Each number is 128 + 32 x the weight over its row's rms, rounded and kept within 0 to 255. Layers, rows and columns count from 0. Numbers have three digits each. The size before them is the row's rms in percent of the matrix's.

# up: layer 2 MLP up, 640x224, rms 0.0444, rows 386-397, columns 112-223
# down: layer 2 MLP down (transposed), 640x224, rms 0.0444, rows 386-397, columns 112-223
up386 091:152121129103125119127109142152116105083197045111156099178105119124090063110130188115206102183102123175140145038137129122105203128100156135127135114136164111119121144142097058128147172085163131145106192143105105148138149171109152136055121108152129110098119078081153174115170150117104151167143146131149103177162094145068082078125081113199
down386 094:120155105139111112181159169135140164148104108119135133110134111183142130115169131146079141128104166132129082101147172081114123098119144132143108160169129086060135100117131106144124118192144063080079030142128119104101079124135120129151133123080156098131077094163162139153112108139077116160118112134089106107169060123161115153112126102130
up387 091:099191167122095124143087138145121111180121115120091117186132122144133186120116083109127166170121122136125121097134142152188067073139120139169125086146220087109161129077173153137148084113170167155187110147146103131071112100114139136158152086096143189120106136153060107092127099111129110114155184162118086098119102104138128157129103091113
down387 093:118114070145167096160192132116167162109121118139173083115128132132076106129149153150122065077104113152086121116115120123071141206114125176096121103136091155137119166172152117083171128153077105181140166062123161073128165099095129123068074132130120120122155146145131114128151172179131151129100134140150123105182194102091070113137141168167
up388 090:077110089110115131156146191097160165110165082123171165160168092184115097214115133067131119115128155117137097157180078103103145139086160135113108120113179179145092047149131133097179166168080106126147129123099116158081129156152151106126086138173172149161165149089153178087106132116137138108116101084181147136055102153168122127099094127086
down388 089:180143119112067131153064108096080149097111139121139193138111123113118079120097116119122095151155079107160125181127237119155088132132143122102133155151170079110183134129227141123157139165175139122161098183102130130146167160111148121117137095147107137141090072110063126117110173138176125081201151137133131177167084137138164136118143123122
up389 089:083145109100114120130138121073160098147136162111089106165156188128143129116148166120058092078111119100149104201142094174220155144119097132097141127118183151109164122163175103108140074126091119144137071114141116132171189140114166113125178032100113122100105092171117044161070142110129141166111128131143139135147155167110129205127132111158
down389 095:206113130160151154109163117150140145130138113085096118089118175109060111151096141108119123138145119173135185059156099105052159162077098148105121118123141137120129120108174136144112164089166150113102138092114224120088102111155175072152106211179089133110169102171126125134142113140100119108102150102061135085118157082113119140152069183095
up390 109:099108039112157117131158067117151148154166109176094099143173200123084129110093113111087152060120144164075133136110152159103184163099198136076190151108076082101093118098122096124167119125086077162165157092132133139139098124115123138084149099127159144118182168055111156140110095134100153122073118083123109171108221167173157110125119109133
down390 105:068130172134137104110153108136155157149124170130147104148113186084096130153117162118146121081090106069117126140211139104130146142136144141139113187187064113126174175102176110098140122132057016096139101123116104155146167132114124090159162143138125165091158109199203096119116139145163083142056124165116201073092146140122180181140167115162
up391 095:091132078121082159075149126128153114119152137166142098115112139079099168143117139112175095100128130198141070108107153124169183093138180135123075203180119137094082131129109086173086138172119152086156143092160205135082189145134180093136183136124175125111115114222110106107144116106120059147127105109112137107072133124104115135110151129122
down391 096:123098152091201080104111165139162177097119103065109117165094148184097167093119064097063185106155097068134116162149097088159135194159121128137148134111143114164121128194122161134106081116095089151143139118088080093128086084159115126123106117130068072119134183127157073202108117146139170148122133126117111140145074185175159114101112132067
up392 097:155116087099141155137127081090094130095138129102119158130145203158143081151140139123178022060121092138191157188132109083100120145131138148132161151171100096128207088066134072117139153135136189168110116131066088129099112118063152141090163116125109128143220098133150107141175080111102193161133134120139145151148097100138122108173107079112
down392 104:127088118158121135102152116144067096104106071094076124114187143098129143149116114130119137149179189131140155077142103149098102083070114138131126176109111165143081064151138102139097147094100134147116154116150133180129134141085129122087147054137098106115066146162067103103152151110141120240130111073160186138093102192128189165137114144116
up393 099:188147107155159137119140052102133109111155098132128113116152105149127169124107207171167121148123119103147029146101093157101128143166135119167124136152068083176198091063118131093127150059144142144121118099141092132120138111119152122081182154122117151137128125160133128123117124107102074115062190115120112117141092149142113177162039140084
down393 093:073137125183126104070078157098088151097150118140144125146104122105134139147125125089137173095124105196161179112126138096127173148090175084097107148125123166114100139118114167057151152166111068102123186161117132172116157196068116120165119142144086070157165160103147113157160156124092154190106110086152152073124134068147051112159161153167
up394 094:139151104093129214036127108147182150179184106045114119131087128119113150142127127149173137125092162132138133130134121130147105117136129182161149116158151115113129123098139112129146162121109099148160124070106120123103147127086126116053117063045166173182104176146165154120172110083125107104153108075082182130121122154151102117105196059113
down394 094:132134105152132099165140094101113149102105142124128128104158109172101091094104152148120119140187162083128109089162189183178070180139096113115118121120106173191128149211120075161165125120174115135127082113149102093145125093195086129145176119115112127109124076082131121157128133113115122097070098153118077155116172152091157137088148088076
up395 094:136105092101180074115095142134086101149179098188170147097090162186093143123180161164206102140171148141172113042101143116137075144094047069138127173121140147112166132115116144095135120116116109118118119112121079080139160065173097171113146138116148116158000115148109140140109158097156203101144111112142140102108161137104119113095119102133
down395 091:116152113090164152141115107107185188147127226114093136106117102090143141158096130094086179090126116103130096130179075117171178143119115158128169089150107118124128125107105080136124086167161168177103197120118160116075106168125131093142095100129115151091132163173107162122105099151110061124100102176147137111126163085131161114152131153151
up396 087:099089117123126136182121120101079112191100070105145157100134107177163083139088131152081115199137129128174072101117124151153142090117137095137160147096172160140162128130126088135166101103138137150164082177213140081104075170162122125103133157170113114136167092157115102130132145163136072132150079165156074134048133041122151140107164103076
down396 093:093154143162127146155118097095191187120180159111072159085083125180140099095151138162178088128121144101093150204077146109136115100143167137166134117151105183126102123115190119145138085113147139092096189134076101080132126140092127175020171153123165110152158110181100107105144114049145163123078119129115155159120150152147095107179093102136
up397 109:135117132106109116087162173070164203126115066132158095097107121166130147168116160102187127158174098119124144101154168094150164200123042114099117125101138084140103095128130147125130094147185149105057124103120147172139082164111149121115060134201169144162131184114158186171079136148108121101151135138115168085109141129103111161108106079161
down397 105:079151136208177103131131157137122166140130149166086103152152168178131172094168127114091097144064132128070178071099090152081090057171134181124163131169157140131112133119122133099137150179103132123128147157128107147138084115123114145156164127103106110093107099140095121118149103069123160184072131113122138125133126147127170125155133130172